{
  "vocab_size": 2048,
  "positions": "learned",
  "init": "normal",
  "init_std_o": 0.0111
}
Each number is 50 + 10 x the weight over its row's rms, rounded and kept within 0 to 99. Layers, rows and columns count from 0. The size before them is the row's rms in percent of the matrix's.

# layer 5 MLP down, 128x512, rms 0.0378, rows 0-127, columns 448-479
100:59 74 51 42 70 42 64 59 46 66 58 48 68 65 61 51 39 32 55 44 42 35 69 59 59 71 45 47 62 43 41 53
102:47 32 57 43 46 50 39 66 48 56 36 37 56 42 51 38 37 54 63 69 63 66 54 50 42 59 55 39 49 47 50 35
092:33 39 27 44 61 53 62 31 46 49 49 36 36 48 43 41 67 26 40 40 40 48 53 39 47 43 34 58 59 58 58 60
100:44 50 42 42 52 54 33 37 43 47 36 61 52 57 31 56 44 64 43 44 37 44 75 61 60 35 59 61 47 53 55 60
102:36 62 53 32 48 51 57 47 40 53 47 62 36 40 48 53 46 60 52 58 49 52 38 63 48 45 44 37 45 53 55 59
104:67 45 53 57 52 51 78 33 51 42 50 53 58 47 53 56 58 53 43 49 54 47 40 49 54 39 54 43 52 34 65 22
103:47 50 59 57 51 58 35 67 52 62 41 50 71 61 51 70 48 41 55 47 57 68 57 43 47 45 53 51 43 51 62 67
104:22 53 53 48 41 50 40 22 61 61 34 65 60 75 56 57 49 21 70 40 60 44 47 65 55 50 31 52 53 51 54 43
103:57 48 42 55 58 49 46 24 40 50 63 56 56 55 63 54 66 54 45 45 44 46 53 56 49 43 46 48 42 52 44 29
097:35 51 34 61 63 65 51 24 40 43 52 43 44 72 59 48 50 63 33 45 43 59 39 47 58 64 57 61 51 61 59 48
095:41 60 45 57 37 42 31 55 61 62 53 50 43 65 20 40 48 47 45 53 66 47 48 43 55 44 59 60 51 34 38 60
110:35 66 46 56 44 57 55 47 43 55 62 55 45 49 40 43 44 64 42 58 36 56 60 45 54 63 58 44 59 39 46 47
098:50 41 67 35 49 55 56 52 56 38 61 40 64 38 66 48 58 38 49 55 38 59 59 58 72 60 56 54 66 46 59 65
100:25 57 43 44 52 39 72 45 41 58 38 72 45 62 50 48 45 41 44 37 36 56 52 44 37 45 45 50 43 48 40 36
095:47 59 49 67 58 68 71 22 54 46 47 47 53 51 58 50 45 51 61 29 45 49 60 52 55 58 66 62 67 63 57 61
102:26 44 38 43 35 42 58 33 46 48 37 44 54 42 48 37 52 43 50 74 55 37 41 44 38 42 45 54 53 39 53 30
104:51 39 50 50 47 35 41 68 49 42 24 48 60 55 57 56 42 53 50 43 56 49 45 52 41 65 42 50 60 56 49 48
101:63 48 55 67 58 65 47 31 41 44 34 46 48 62 55 57 47 66 30 45 37 60 55 58 44 55 39 60 34 53 57 46
098:46 52 49 65 41 46 52 57 50 58 57 51 41 65 37 51 43 27 73 54 42 51 58 29 53 46 57 62 46 48 41 43
097:46 52 39 60 49 52 60 67 54 36 50 54 48 57 58 51 36 60 61 61 52 56 54 42 66 55 59 46 60 55 52 74
096:40 51 49 49 64 57 42 51 44 58 34 45 41 45 34 40 53 56 51 65 48 50 38 50 64 53 47 48 48 62 54 44
100:28 53 47 40 38 47 62 67 40 49 42 59 57 38 38 77 67 37 33 50 41 60 41 33 60 52 66 45 35 54 41 46
102:61 57 58 62 45 56 39 50 54 47 54 60 31 54 55 49 58 60 50 30 35 47 58 46 46 51 33 55 48 50 59 52
100:41 59 56 58 56 68 46 44 37 45 47 64 49 51 63 42 42 68 56 38 50 42 48 42 47 57 37 69 52 47 50 34
095:65 60 49 15 52 56 47 60 57 66 37 61 51 59 50 54 41 58 46 53 58 38 65 55 59 52 56 48 49 45 38 46
104:52 67 53 53 70 41 53 52 54 35 57 52 44 26 40 47 55 52 56 49 41 39 35 52 47 53 48 39 55 52 46 43
099:53 53 36 51 43 46 52 60 43 37 62 55 42 44 34 55 56 57 60 41 61 45 51 52 49 45 36 47 35 60 42 71
103:44 45 55 55 38 41 58 51 47 53 45 45 51 53 65 44 56 66 47 55 61 47 46 44 52 52 49 52 50 49 57 45
103:39 61 53 51 50 52 45 71 71 55 49 59 46 36 42 43 44 32 41 52 55 48 62 38 52 54 35 68 52 53 14 29
100:48 37 53 54 45 61 59 48 47 54 44 39 63 30 41 47 43 39 57 55 47 63 46 31 57 56 70 46 47 48 43 47
099:44 51 61 37 42 44 51 54 47 55 45 44 49 75 54 40 50 57 58 67 44 47 57 56 54 60 45 52 49 52 48 57
100:54 53 56 33 58 54 46 64 49 46 49 60 39 65 40 57 44 53 67 50 39 47 40 43 56 43 56 54 71 25 46 49
095:61 37 52 48 49 37 47 52 65 40 51 43 53 53 66 67 37 40 42 16 54 44 55 25 60 33 54 41 42 50 50 66
099:49 37 47 41 47 47 50 76 53 61 44 47 64 51 61 56 59 53 53 55 59 51 39 53 47 62 57 52 49 41 41 49
097:43 50 33 48 62 58 47 62 70 50 49 47 48 43 39 66 73 49 60 63 53 40 47 68 49 47 68 49 57 57 52 41
102:69 35 30 43 49 53 78 48 50 54 67 62 42 61 62 44 42 50 48 46 62 49 54 59 44 42 53 51 62 39 47 37
126:60 56 55 79 57 52 58 57 42 50 67 41 31 57 68 48 38 55 39 53 46 65 34 58 49 38 48 43 55 71 47 63
095:60 61 43 57 47 63 70 45 39 38 53 63 27 45 52 67 44 38 53 51 47 52 43 35 37 58 47 62 49 39 44 35
098:60 48 40 61 45 50 47 51 46 49 66 65 45 49 36 60 45 56 47 41 60 62 54 63 49 60 56 33 46 27 32 59
100:48 64 49 50 53 59 40 45 59 63 48 47 45 51 44 30 38 52 49 43 60 43 41 54 34 45 43 25 63 53 49 58
100:63 40 38 56 58 57 48 57 62 25 43 60 29 46 44 64 38 54 62 47 43 34 53 40 63 55 49 68 55 70 59 61
102:66 58 84 62 48 50 49 57 60 53 52 58 55 53 42 53 52 73 68 52 39 50 49 63 43 42 46 55 56 60 56 59
099:40 52 45 63 65 49 63 56 42 45 48 33 57 56 60 57 44 44 42 56 44 62 56 48 61 59 51 52 59 47 43 53
100:52 52 47 30 43 48 46 63 48 49 51 43 42 37 59 45 43 37 54 34 49 63 61 70 43 43 45 54 61 59 47 31
098:67 56 57 33 47 50 47 54 66 56 47 59 64 37 57 47 28 42 37 51 66 55 52 37 47 32 40 37 65 53 55 69
095:28 57 54 41 45 49 48 56 45 44 53 50 36 44 59 63 44 64 52 67 49 54 53 46 58 35 70 70 29 52 70 47
100:54 54 68 56 51 62 58 48 48 55 54 65 40 52 72 39 62 46 58 48 67 74 61 39 47 38 33 40 54 45 46 54
100:40 60 40 47 51 37 41 56 58 54 56 53 58 29 59 57 64 62 54 51 64 38 57 38 62 60 47 51 63 41 32 66
099:47 38 70 43 44 56 45 82 49 50 34 54 65 55 59 48 44 61 61 56 60 50 50 43 41 58 44 33 54 49 62 45
099:36 51 40 34 65 45 44 61 40 57 64 49 51 45 58 55 45 45 54 54 56 45 52 39 48 36 46 26 43 42 51 56
097:56 53 67 66 48 45 36 51 30 58 57 68 42 37 55 64 67 67 53 63 43 37 45 59 36 37 56 42 51 64 37 54
099:56 54 41 34 56 45 63 35 73 69 57 62 74 40 36 45 54 46 44 37 57 68 47 61 54 55 44 50 37 57 11 51
103:47 51 33 51 55 45 49 57 41 42 44 56 43 52 38 45 49 62 48 49 64 55 47 43 49 57 49 51 43 52 47 42
096:54 60 50 66 47 35 33 43 56 40 55 63 48 41 50 48 55 62 44 62 48 45 43 58 27 45 41 48 56 41 45 80
097:43 44 41 40 49 43 56 37 59 37 34 46 48 50 47 37 57 68 38 45 42 60 76 35 68 46 71 51 52 50 52 57
102:64 23 23 51 43 32 42 51 50 65 49 42 55 44 26 50 47 45 82 57 41 61 46 71 55 46 42 44 40 72 42 47
102:44 46 50 42 46 58 39 55 41 33 44 51 47 41 38 59 58 54 64 48 69 51 42 40 59 44 64 40 45 46 70 54
105:55 26 51 52 42 61 51 52 44 45 39 58 49 42 57 62 54 65 45 43 51 40 45 60 63 50 43 48 45 58 38 48
098:54 62 55 47 54 57 33 66 46 52 45 46 61 33 61 62 48 47 43 28 58 43 43 30 34 48 61 57 55 34 50 41
105:37 56 59 52 54 55 55 32 51 48 51 31 56 60 40 60 51 53 78 44 54 53 53 41 48 46 66 46 52 56 49 57
098:36 38 60 39 49 42 47 38 43 48 55 52 63 45 64 54 51 63 55 48 44 43 44 52 30 52 52 42 31 58 37 42
100:51 41 37 65 47 45 45 36 51 28 46 46 61 57 52 53 66 55 36 47 52 41 52 61 37 59 57 75 47 48 56 54
102:23 47 43 26 63 62 47 34 58 56 55 57 51 39 42 41 63 57 62 51 44 50 47 41 67 46 39 39 57 51 45 50
098:59 57 50 42 37 40 40 35 33 48 33 51 42 46 44 44 42 40 57 48 55 46 55 39 45 53 41 45 57 53 51 62
099:53 29 44 59 42 36 43 70 37 57 63 52 43 25 54 62 39 56 60 49 51 43 49 27 41 45 52 47 48 59 50 40
110:43 50 75 48 60 58 55 49 49 42 40 57 53 64 52 50 56 48 58 43 39 48 51 60 65 56 33 48 53 56 57 39
096:47 41 56 39 64 41 62 54 69 52 56 49 57 54 40 52 63 48 49 65 53 46 37 83 56 29 57 39 33 45 53 51
099:52 55 49 56 51 36 65 55 46 59 56 53 35 47 47 52 42 55 63 42 38 64 54 56 47 51 51 57 46 42 61 51
103:75 41 50 39 46 40 37 68 40 36 39 51 54 52 59 51 53 67 60 42 47 52 47 67 50 59 51 60 40 47 53 42
100:50 48 42 56 54 45 57 44 54 47 65 50 72 53 30 51 41 50 19 51 73 51 64 28 47 51 44 47 63 51 31 55
104:65 28 44 57 51 47 51 67 47 61 52 55 62 53 31 52 59 27 48 52 64 56 39 49 67 57 48 56 32 33 53 45
103:40 40 57 36 52 66 50 49 26 46 44 38 58 51 56 44 47 60 55 58 44 52 46 46 47 36 44 40 56 44 59 60
097:63 48 61 52 69 54 44 36 51 40 56 28 65 59 52 55 47 53 44 52 55 52 30 42 54 60 61 51 54 53 36 57
103:51 32 47 30 62 53 33 69 53 53 52 37 45 59 52 62 57 48 41 46 55 62 47 33 45 50 44 52 37 60 55 57
100:34 41 81 59 49 57 48 40 54 50 47 29 63 41 45 54 51 53 48 49 41 40 45 42 60 55 45 43 45 44 69 50
098:52 45 48 38 42 44 49 49 43 82 35 54 62 36 56 33 53 41 44 50 53 53 49 40 51 62 64 40 29 47 50 40
100:47 47 62 43 60 30 35 60 55 43 50 60 59 51 51 47 69 67 65 39 45 60 49 40 45 32 46 61 54 56 43 39
105:57 61 62 52 34 46 66 48 66 54 50 66 44 46 29 42 44 45 42 58 61 46 50 56 49 57 53 57 69 40 42 37
100:62 51 47 49 53 40 51 55 61 78 57 40 18 40 55 50 50 45 58 54 55 58 35 62 43 38 49 47 48 36 54 58
102:56 51 50 49 56 40 47 52 51 54 62 46 60 49 49 52 48 45 59 43 41 31 46 49 39 47 58 35 25 40 48 36
100:66 37 51 45 59 41 46 46 47 62 54 19 54 48 46 48 58 58 55 31 42 55 43 40 52 51 32 45 62 51 42 41
100:39 53 46 59 52 52 57 36 64 59 53 55 51 34 62 39 64 41 53 54 50 67 50 57 46 40 50 49 54 49 70 33
095:42 41 42 40 43 55 40 47 52 59 44 65 41 62 61 58 41 59 52 60 58 58 44 32 69 29 48 51 44 44 53 47
097:46 55 54 62 30 52 54 50 41 46 59 23 45 54 43 60 37 56 43 60 61 47 49 56 53 47 40 43 46 62 50 43
100:71 28 44 46 47 52 37 47 59 45 54 47 51 67 66 45 49 31 36 55 56 38 61 51 58 44 39 45 37 39 63 46
095:39 54 58 59 50 59 45 33 41 39 46 57 42 49 44 54 57 46 51 49 47 59 48 59 39 71 53 59 57 58 20 62
098:37 49 59 33 38 51 62 47 72 45 47 45 38 37 65 38 50 47 52 57 54 60 65 59 57 39 50 59 50 63 43 48
105:47 66 48 44 50 56 56 61 59 43 38 36 63 56 49 43 58 39 37 26 46 41 47 53 61 49 66 58 35 60 78 52
101:60 47 51 39 50 51 40 28 53 46 41 40 61 55 51 35 23 54 28 36 59 40 50 50 50 45 45 38 43 56 59 58
108:73 53 52 52 36 41 63 55 55 40 41 44 51 53 60 34 55 55 44 57 66 26 49 48 56 59 62 49 61 62 34 53
098:26 44 50 51 23 40 61 59 57 51 45 62 54 41 67 35 46 55 46 55 52 52 35 59 38 49 72 52 57 33 50 43
096:50 46 53 41 56 40 53 45 47 44 59 36 59 63 42 49 51 45 34 60 55 39 60 55 36 31 51 43 34 61 50 77
103:51 41 43 32 47 57 68 39 46 37 50 42 60 74 41 37 56 34 62 53 49 51 53 43 39 54 37 44 56 58 43 65
100:54 70 48 58 39 57 53 66 58 60 62 65 40 39 60 49 38 48 38 45 45 49 57 41 52 57 45 65 39 58 54 51
102:50 46 53 46 37 62 53 47 50 71 36 57 46 72 56 80 61 46 55 45 48 53 51 41 55 57 56 54 62 35 70 45
094:49 44 59 62 66 51 39 50 41 46 40 52 24 47 60 44 57 21 54 46 48 61 44 51 48 44 47 53 57 45 45 57
102:72 32 45 46 44 62 61 50 50 31 54 49 31 62 55 52 55 56 37 35 44 46 43 46 46 61 49 38 55 69 56 59
103:38 40 51 58 60 46 38 50 42 32 46 48 53 44 51 59 27 62 37 46 54 44 56 44 38 53 48 49 54 62 41 49
094:51 62 57 51 36 57 62 51 59 47 45 68 39 52 43 55 43 55 51 47 41 47 46 56 48 46 48 50 53 48 54 47
102:51 52 57 52 52 43 54 26 32 42 53 28 49 24 46 28 61 57 28 64 48 35 50 47 53 35 45 32 56 51 54 72
104:31 61 56 58 48 49 49 54 61 47 52 66 54 27 52 63 61 53 55 54 40 48 46 43 55 51 52 54 36 61 31 37
102:46 65 57 34 50 50 34 25 64 68 59 43 55 50 41 51 70 42 49 56 41 38 42 46 64 50 52 46 50 40 70 35
091:67 27 31 50 56 46 30 53 54 51 52 42 62 41 57 46 48 25 57 68 57 43 41 47 55 37 54 40 51 73 52 50
101:43 53 43 38 56 46 54 55 60 50 45 42 52 45 60 52 50 38 47 44 51 39 46 49 57 46 54 60 42 44 70 44
096:65 39 54 60 38 51 36 51 49 59 41 36 49 42 60 69 48 57 34 37 47 45 57 55 46 31 61 53 62 54 53 50
096:54 57 36 58 63 61 57 60 67 80 54 48 43 65 23 49 54 47 55 57 46 68 40 46 48 55 60 59 55 53 58 57
104:56 51 42 46 52 48 42 50 32 58 62 44 74 64 35 55 65 71 63 54 32 49 51 67 59 67 55 53 54 50 55 45
097:43 58 42 47 62 49 39 64 45 47 42 59 40 49 57 51 44 38 45 47 40 41 48 44 53 59 55 55 42 52 56 61
104:56 54 60 54 32 43 45 40 32 37 46 43 37 52 30 59 62 47 51 39 39 53 59 54 45 73 44 60 46 61 64 55
095:52 41 56 49 57 67 46 46 62 39 55 32 45 57 57 60 44 44 31 49 49 64 48 62 53 47 59 58 55 50 57 69
094:39 59 51 54 27 50 83 47 51 57 51 40 39 50 44 25 47 57 65 45 43 34 50 62 43 49 41 30 45 39 33 61
098:59 60 49 35 60 46 57 57 34 36 72 63 43 47 47 45 45 51 42 57 59 52 42 55 36 53 63 32 41 57 46 59
102:52 40 65 41 40 49 48 48 46 61 35 40 41 42 51 19 52 41 52 36 43 36 49 52 40 51 41 69 61 31 66 53
097:55 67 43 54 48 47 37 52 58 61 54 48 50 46 55 31 42 34 64 53 52 49 41 44 43 47 54 39 54 34 36 46
101:47 62 30 54 72 52 44 45 48 55 65 29 63 38 36 58 51 45 58 59 51 75 39 49 59 50 46 66 68 39 62 47
097:66 52 58 50 51 54 61 62 31 46 71 46 56 29 58 52 47 54 49 72 47 65 60 34 65 47 53 50 56 38 71 53
097:63 44 69 57 44 53 48 56 59 51 61 41 59 28 42 48 43 33 40 53 47 34 64 67 38 68 43 38 20 42 41 50
101:60 55 47 63 42 40 43 51 44 52 60 53 59 58 49 66 66 51 60 57 42 62 62 57 25 48 50 51 60 41 55 23
098:44 77 51 54 47 50 52 30 35 51 46 59 36 41 35 46 46 37 41 42 37 53 39 44 56 41 59 56 45 42 57 58
098:60 58 50 57 51 39 41 51 76 47 51 50 51 73 71 58 42 49 62 47 65 43 51 74 37 43 48 52 50 32 55 65
104:63 40 48 55 63 43 55 60 36 45 61 83 57 63 58 48 54 32 54 50 56 62 57 55 56 52 60 56 49 65 35 60
096:65 60 51 66 52 43 66 47 37 63 65 39 44 45 62 44 49 69 53 68 39 29 47 41 59 46 51 60 31 49 52 45
100:44 39 73 76 39 57 52 59 48 60 44 49 35 49 55 43 56 61 59 42 57 51 47 45 37 51 49 51 52 47 51 53
099:47 75 52 55 61 45 39 52 47 45 52 56 46 57 70 47 43 41 31 58 56 42 58 42 45 48 48 64 44 30 47 35
098:59 32 49 71 49 62 37 55 60 60 56 72 36 62 45 41 51 38 26 61 48 44 57 48 53 46 48 56 41 54 51 47
103:44 63 37 63 50 33 61 35 65 25 54 58 66 56 48 55 47 58 50 39 62 39 51 60 40 63 51 56 45 53 56 42
104:29 42 29 38 69 60 55 41 63 53 63 61 54 58 39 46 47 71 66 56 54 41 55 70 39 48 50 64 47 65 37 46
093:63 48 39 68 44 56 29 46 28 47 56 46 63 47 64 30 45 47 46 56 51 58 56 75 53 74 66 54 67 55 63 42